Weights of a small transformer language model: 8 layers.
Each number is 50 + 12 x the weight over its row's rms, rounded and kept within 0 to 99. Layers, rows and columns count from 0. The size before them is the row's rms in percent of the matrix's.

# layer 2 MLP up, 640x160, rms 0.158, rows 330-343, columns 80-159
099:50 38 50 41 66 53 35 37 37 12 55 51 54 44 75 36 45 47 68 57 58 39 45 56 59 23 32 54 35 67 44 32 60 58 68 52 58 46 38 43 52 43 54 61 34 46 64 37 52 59 55 41 52 45 84 60 55 39 52 45 61 46 73 44 33 63 52 54 58 45 78 38 46 82 76 65 46 20 48 50
108:63 45 39 37 54 53 37 48 39 64 74 47 44 58 54 54 63 41 61 48 61 59 58 68 64 46 47 51 33 63 48 55 64 59 52 22 60 53 60 73 50 73 72 43 57 62 38 74 75 42 40 56 42 66 59 37 58 50 62 55 56 51 67 52 32 46 50 53 60 50 57 46 46 67 58 28 36 69 59 23
103:37 31 44 50 44 60 37 48 48 55 48 44 70 47 77 67 49 63 55 31 61 50 49 46 46 44 47 62 38 35 57 34 50 67 76 46 54 39 63 46 54 52 73 56 43 43 35 31 65 50 58 46 41 66 37 60 45 53 40 26 44 69 45 39 24 26 66 52 51 38 42 54 52 53 69 71 50 47 24 50
101:36 62 26 53 48 37 63 68 87 59 42 53 43 47 49 47 66 42 46 41 72 38 69 60 45 50 45 53 46 45 41 43 41 73 54 50 55 68 41 39 70 66 29 42 44 38 56 60 36 41 47 46 66 70 73 56 58 54 36 37 56 50 62 57 27 65 46 36 42 32 37 53 53 44 67 51 79 49 52 58
091:51 24 56 51 49 56 54 51 74 55 40 61 39 60 24 41 70 60 53 32 48 50 58 37 42 42 60 42 45 45 41 44 47 32 28 57 61 20 41 50 45 59 59 38 52 58 68 24 39 38 50 58 42 42 31 51 51 33 62 52 36 62 58 46 56 36 70 55 72 42 17 52 38 39 39 68 45 26 49 40
093:50 60 56 69 35 16 70 60 54 56 51 81 44 52 55 44 42 61 35 52 57 43 58 36 51 48 58 33 38 60 47 40 51 44 62 61 50 28 46 30 53 56 66 64 55 39 42 67 59 33 52 44 64 55 62 58 52 45 39 49 60 35 42 27 52 52 68 67 67 33 69 45 61 58 61 57 62 35 75 60
097:45 50 77 54 73 39 54 51 44 53 46 30 75 41 48 34 36 60 41 33 42 38 75 49 55 43 30 56 43 53 65 48 55 53 77 42 54 69 43 35 42 51 58 43 68 44 43 51 44 65 50 45 70 58 57 29 68 50 45 43 45 83 34 50 63 54 59 32 53 56 46 49 42 59 52 49 69 56 51 60
096:47 47 36 44 43 26 38 41 35 60 34 58 38 31 41 42 58 61 45 53 50 60 50 59 47 30 56 44 26 63 50 51 32 58 46 52 60 62 50 26 34 48 57 63 30 21 36 57 41 51 39 52 60 52 74 45 50 68 59 51 33 54 51 69 56 53 67 42 29 44 24 44 45 66 47 38 40 56 75 51
097:50 44 42 58 43 52 47 59 39 36 49 63 33 44 53 43 55 58 46 61 48 40 53 37 50 48 51 55 47 52 33 57 39 50 45 58 62 34 33 44 50 30 39 55 62 53 33 55 53 52 43 15 51 24 46 42 65 65 58 58 55 25 46 45 41 49 62 52 54 44 41 34 42 35 30 61 63 43 46 49
101:60 52 24 36 49 25 54 45 61 45 46 69 49 45 35 51 50 62 45 32 44 49 36 45 48 40 53 37 43 43 43 39 30 26 54 41 57 58 58 56 58 42 38 73 55 38 57 55 41 60 63 47 46 37 72 30 61 41 53 60 61 41 49 55 47 69 23 55 67 58 58 46 45 23 65 38 38 31 82 46
100:45 39 37 53 58 44 48 53 49 39 66 37 61 50 54 52 49 48 52 56 74 48 53 47 34 61 47 45 63 57 50 51 40 48 49 44 67 42 51 53 48 35 50 66 39 45 55 43 76 76 52 35 40 63 67 62 72 54 57 55 28 43 62 74 48 52 52 51 53 54 47 45 31 67 43 52 30 63 27 73
103:47 79 47 41 28 70 57 49 39 66 37 53 41 51 36 50 53 68 62 34 65 39 60 45 47 57 52 47 77 41 44 49 33 52 46 63 66 37 44 31 56 29 42 32 61 40 42 73 55 56 50 63 25 62 36 43 41 59 43 63 48 47 35 47 53 63 51 67 53 62 53 53 65 42 47 62 61 50 76 46
097:53 39 58 39 48 35 41 58 43 36 62 84 65 54 49 35 49 70 42 48 37 42 35 46 77 64 56 47 49 49 63 49 46 58 63 41 51 78 48 46 16 40 55 40 41 57 39 45 31 63 50 42 54 60 47 68 67 53 53 38 40 54 68 51 51 44 53 60 77 39 46 40 42 68 51 78 45 43 43 62
111:49 62 59 40 83 38 54 47 30 31 40 40 44 55 52 65 64 49 40 49 51 50 29 51 71 47 54 40 44 76 46 60 48 51 70 38 43 48 69 52 48 38 51 57 65 57 41 53 67 46 46 75 63 59 59 34 63 56 49 66 39 61 29 40 64 57 61 39 36 24 44 43 49 49 52 52 54 48 50 37
# layer 2 MLP down (transposed), 640x160, rms 0.0722, rows 330-343, columns 80-159
102:45 62 51 45 62 44 21 52 42 14 56 58 48 54 67 53 49 36 50 65 41 64 41 57 60 24 63 39 52 47 58 40 53 62 52 44 45 41 52 53 53 35 46 63 39 50 64 55 58 59 70 62 68 43 68 49 59 47 57 37 56 39 56 41 57 70 39 36 76 72 58 50 45 57 44 66 37 19 41 57
111:34 40 38 34 39 38 44 32 53 53 59 42 56 74 55 48 56 43 66 52 62 58 67 46 56 51 46 56 72 68 58 48 65 65 66 22 42 29 44 47 46 65 50 25 57 63 39 64 63 50 57 51 75 43 36 44 33 42 55 59 72 65 51 32 47 45 37 38 46 42 31 42 49 56 39 36 58 34 67 35
102:49 53 57 52 63 51 58 58 77 43 71 87 63 68 46 63 41 58 40 40 52 66 38 62 43 60 42 47 54 54 39 60 34 56 48 49 50 60 67 37 43 54 49 60 47 59 58 55 62 41 46 45 59 49 48 66 63 67 57 42 64 55 52 50 67 45 46 40 42 57 49 59 33 55 60 44 33 40 56 21
102:47 63 49 75 47 54 57 50 52 36 41 33 76 55 51 52 63 66 48 61 65 60 66 46 49 56 32 35 44 37 74 39 64 49 51 53 58 47 44 67 46 54 51 11 28 43 43 49 22 48 57 50 48 53 36 63 57 62 55 69 36 34 58 49 47 41 49 42 54 43 57 50 59 46 33 58 23 45 64 73
093:51 46 57 20 70 53 39 33 64 49 54 37 44 65 33 47 58 44 54 49 50 63 50 49 60 65 15 35 21 61 49 50 49 29 25 39 44 35 79 46 51 50 55 38 46 55 53 52 38 66 42 63 65 54 44 47 33 30 32 47 48 54 57 58 56 55 61 57 58 61 31 54 36 48 44 44 30 32 56 23
092:44 65 52 39 65 60 46 57 54 58 40 56 48 65 49 37 30 63 44 36 46 41 51 52 37 52 57 37 47 35 48 37 53 37 34 70 29 23 44 36 51 34 43 39 38 41 60 55 52 55 54 43 99 47 53 64 57 52 54 45 60 66 66 30 64 68 77 64 54 70 62 51 26 36 60 47 35 53 39 54
094:62 59 48 53 53 27 42 66 76 51 51 68 54 53 53 43 52 42 44 49 59 31 55 59 63 27 60 60 35 44 59 41 58 46 61 43 42 40 50 47 64 55 40 67 67 59 47 44 60 39 31 50 38 34 56 66 47 52 45 47 52 36 38 58 30 50 40 40 51 55 52 42 53 41 59 41 71 37 68 77
099:58 42 54 62 52 30 59 44 62 17 65 36 70 60 55 22 47 39 46 34 57 18 36 33 41 51 34 49 66 33 59 34 55 54 43 48 56 41 58 54 52 49 62 47 44 39 49 48 47 55 58 30 41 56 29 38 50 39 44 59 70 73 50 46 46 57 34 44 47 62 52 36 58 44 57 48 64 47 61 46
101:43 53 35 45 32 70 62 58 50 66 37 46 43 54 40 24 42 56 31 53 55 48 48 57 55 44 36 44 34 51 65 30 33 47 59 62 20 22 42 62 59 49 43 62 22 52 56 30 39 48 52 41 65 86 59 65 35 51 49 47 54 56 52 30 58 27 62 44 58 65 36 64 54 53 35 62 48 58 51 59
101:58 47 41 48 36 46 54 66 54 49 55 49 38 79 33 55 50 66 44 46 55 45 33 44 61 54 64 51 59 52 36 39 52 61 63 31 38 24 57 48 45 37 40 42 53 46 47 54 47 62 51 72 43 47 60 45 68 62 36 50 70 42 45 38 39 53 32 61 41 45 70 29 49 59 45 57 68 55 57 45
102:44 45 19 62 25 32 66 74 38 49 51 38 67 68 50 39 49 66 33 53 53 46 47 50 55 59 44 48 58 65 51 29 24 50 34 33 56 21 52 38 60 53 55 46 28 45 40 45 49 65 47 44 42 49 43 50 38 47 55 32 49 76 41 53 55 53 52 54 61 44 65 64 47 30 53 64 55 34 57 53
101:48 32 54 48 39 53 42 55 53 23 29 66 58 59 42 57 62 65 58 53 60 35 56 58 63 36 56 49 45 44 57 62 39 63 28 39 38 31 53 55 63 50 49 42 58 22 40 44 50 47 55 78 48 44 45 37 58 44 18 46 52 68 56 36 59 56 38 71 43 56 35 56 46 57 20 56 65 80 32 37
092:47 40 44 31 44 49 60 63 59 57 43 56 49 42 54 76 53 66 37 36 57 45 43 59 59 69 72 63 45 43 40 45 53 28 48 62 57 49 47 57 56 60 60 54 59 42 46 62 60 64 50 63 23 66 60 38 81 56 62 61 53 31 57 44 29 41 27 52 44 53 42 47 56 58 63 52 50 59 47 68
109:52 57 58 58 37 43 36 63 57 62 44 55 35 39 45 33 34 46 59 54 40 57 40 51 35 55 71 61 49 39 46 59 44 25 35 57 64 51 62 70 56 49 48 38 41 34 67 43 27 40 53 56 67 40 50 63 68 36 54 85 67 38 47 52 51 32 33 55 45 49 46 77 52 58 34 41 45 52 37 63
# layer 2 MLP gate, 640x160, rms 0.156, rows 331-343, columns 80-159
099:46 50 58 38 51 39 34 42 52 48 55 37 51 64 40 33 35 50 44 38 59 55 47 58 77 51 62 44 71 56 37 48 47 62 48 25 30 47 41 27 26 71 40 47 52 61 25 48 48 57 57 63 59 25 23 52 56 42 53 60 66 70 63 47 59 50 37 61 42 49 43 45 29 36 29 58 50 36 36 53
107:39 58 53 53 42 54 49 59 50 55 50 64 52 33 37 51 60 36 48 49 63 70 52 50 44 62 34 39 43 49 54 49 55 23 61 45 50 49 50 55 29 38 40 44 47 55 67 54 55 55 58 38 40 59 59 49 61 53 31 38 32 42 20 36 56 56 52 61 44 41 64 50 64 86 61 69 53 40 61 52
101:64 51 58 26 40 56 41 45 51 52 67 57 48 69 51 39 41 48 61 44 49 49 42 42 57 47 71 60 69 77 48 51 47 51 46 42 36 67 69 37 55 45 61 67 69 63 49 53 60 51 49 55 61 43 49 41 48 47 63 30 73 61 41 44 40 53 55 74 54 52 56 41 48 70 58 38 46 59 34 39
094:50 44 43 28 51 40 37 53 26 45 76 47 55 62 63 56 29 41 42 47 64 46 44 60 49 53 52 44 56 60 57 66 52 58 62 63 42 61 42 44 71 47 49 54 37 28 31 66 60 64 40 37 57 48 42 55 36 57 49 48 62 39 43 40 41 41 51 53 55 69 57 49 43 63 58 25 68 67 37 48
096:58 59 28 47 55 26 59 55 50 38 53 49 55 56 45 43 66 54 42 49 57 38 50 44 33 44 63 79 64 54 40 36 38 73 50 23 53 52 50 45 40 67 66 61 51 49 54 59 67 47 68 62 39 45 40 27 43 57 70 49 56 47 49 43 41 53 39 62 45 19 60 49 62 53 60 41 49 21 68 47
100:37 71 35 44 42 58 74 37 54 57 47 55 36 50 54 31 52 70 58 60 52 48 59 51 59 54 35 37 41 41 63 38 54 36 59 48 55 44 56 46 49 49 54 70 45 50 62 76 28 75 52 47 63 58 41 78 34 60 55 50 76 57 55 51 72 63 35 40 63 64 47 50 71 43 51 49 73 42 48 43
101:66 48 56 57 54 55 46 65 42 30 42 52 23 66 41 34 53 46 65 17 31 39 67 26 44 46 50 54 64 51 45 57 54 43 53 36 44 43 58 64 58 63 59 42 59 39 30 41 52 61 68 59 40 59 27 31 54 40 80 73 69 62 45 43 25 55 47 57 69 70 48 47 57 71 54 45 61 50 56 47
103:32 45 58 36 59 51 60 60 46 33 64 55 35 51 65 36 36 33 37 37 19 46 54 42 52 65 53 27 63 47 45 50 58 44 60 37 69 50 39 35 50 44 57 65 40 65 51 62 45 30 39 26 65 62 41 60 67 53 51 51 40 55 52 39 48 54 61 69 52 44 51 43 37 49 38 57 39 28 55 50
102:38 56 52 37 62 46 27 36 52 36 34 41 77 46 66 52 39 73 40 71 36 38 79 48 44 52 62 65 44 47 51 56 42 47 28 43 68 47 60 22 46 47 55 43 38 41 44 25 50 46 49 47 60 44 45 62 59 27 52 59 52 56 43 57 70 48 65 27 56 73 26 48 58 73 70 50 48 62 66 51
104:53 49 59 39 27 50 72 52 52 54 39 55 39 49 39 53 52 61 37 64 39 36 39 57 53 52 64 68 33 61 46 42 52 59 26 57 48 29 44 47 39 56 55 38 42 65 34 54 25 38 44 48 58 53 21 45 42 57 52 39 47 65 53 23 34 46 45 53 47 44 57 50 57 30 53 57 61 27 82 51
104:45 58 22 50 53 52 56 31 55 36 48 60 57 68 38 32 53 68 67 68 49 47 37 29 49 51 60 42 64 35 59 67 37 45 61 32 65 42 50 57 51 63 50 59 42 46 23 53 57 59 42 49 55 59 63 54 54 31 35 55 49 47 36 41 54 37 51 66 45 63 52 49 43 64 50 35 45 31 38 61
099:50 80 26 46 45 60 43 69 53 38 38 65 51 69 56 41 57 43 53 49 69 55 47 64 36 32 74 49 46 33 62 68 58 41 48 53 47 44 62 55 47 56 17 42 48 60 79 56 49 47 39 66 53 22 72 51 48 49 54 41 47 19 46 59 53 57 47 55 60 63 41 55 70 24 63 51 36 29 49 76
112:59 38 50 56 54 34 21 54 61 61 59 54 57 43 47 26 23 50 40 43 38 56 41 70 38 48 63 52 55 44 62 49 35 25 23 64 53 44 52 66 47 67 51 54 34 56 53 34 49 49 69 38 70 42 47 48 59 32 61 59 66 57 55 50 35 57 36 59 43 56 54 95 40 39 39 43 35 41 39 54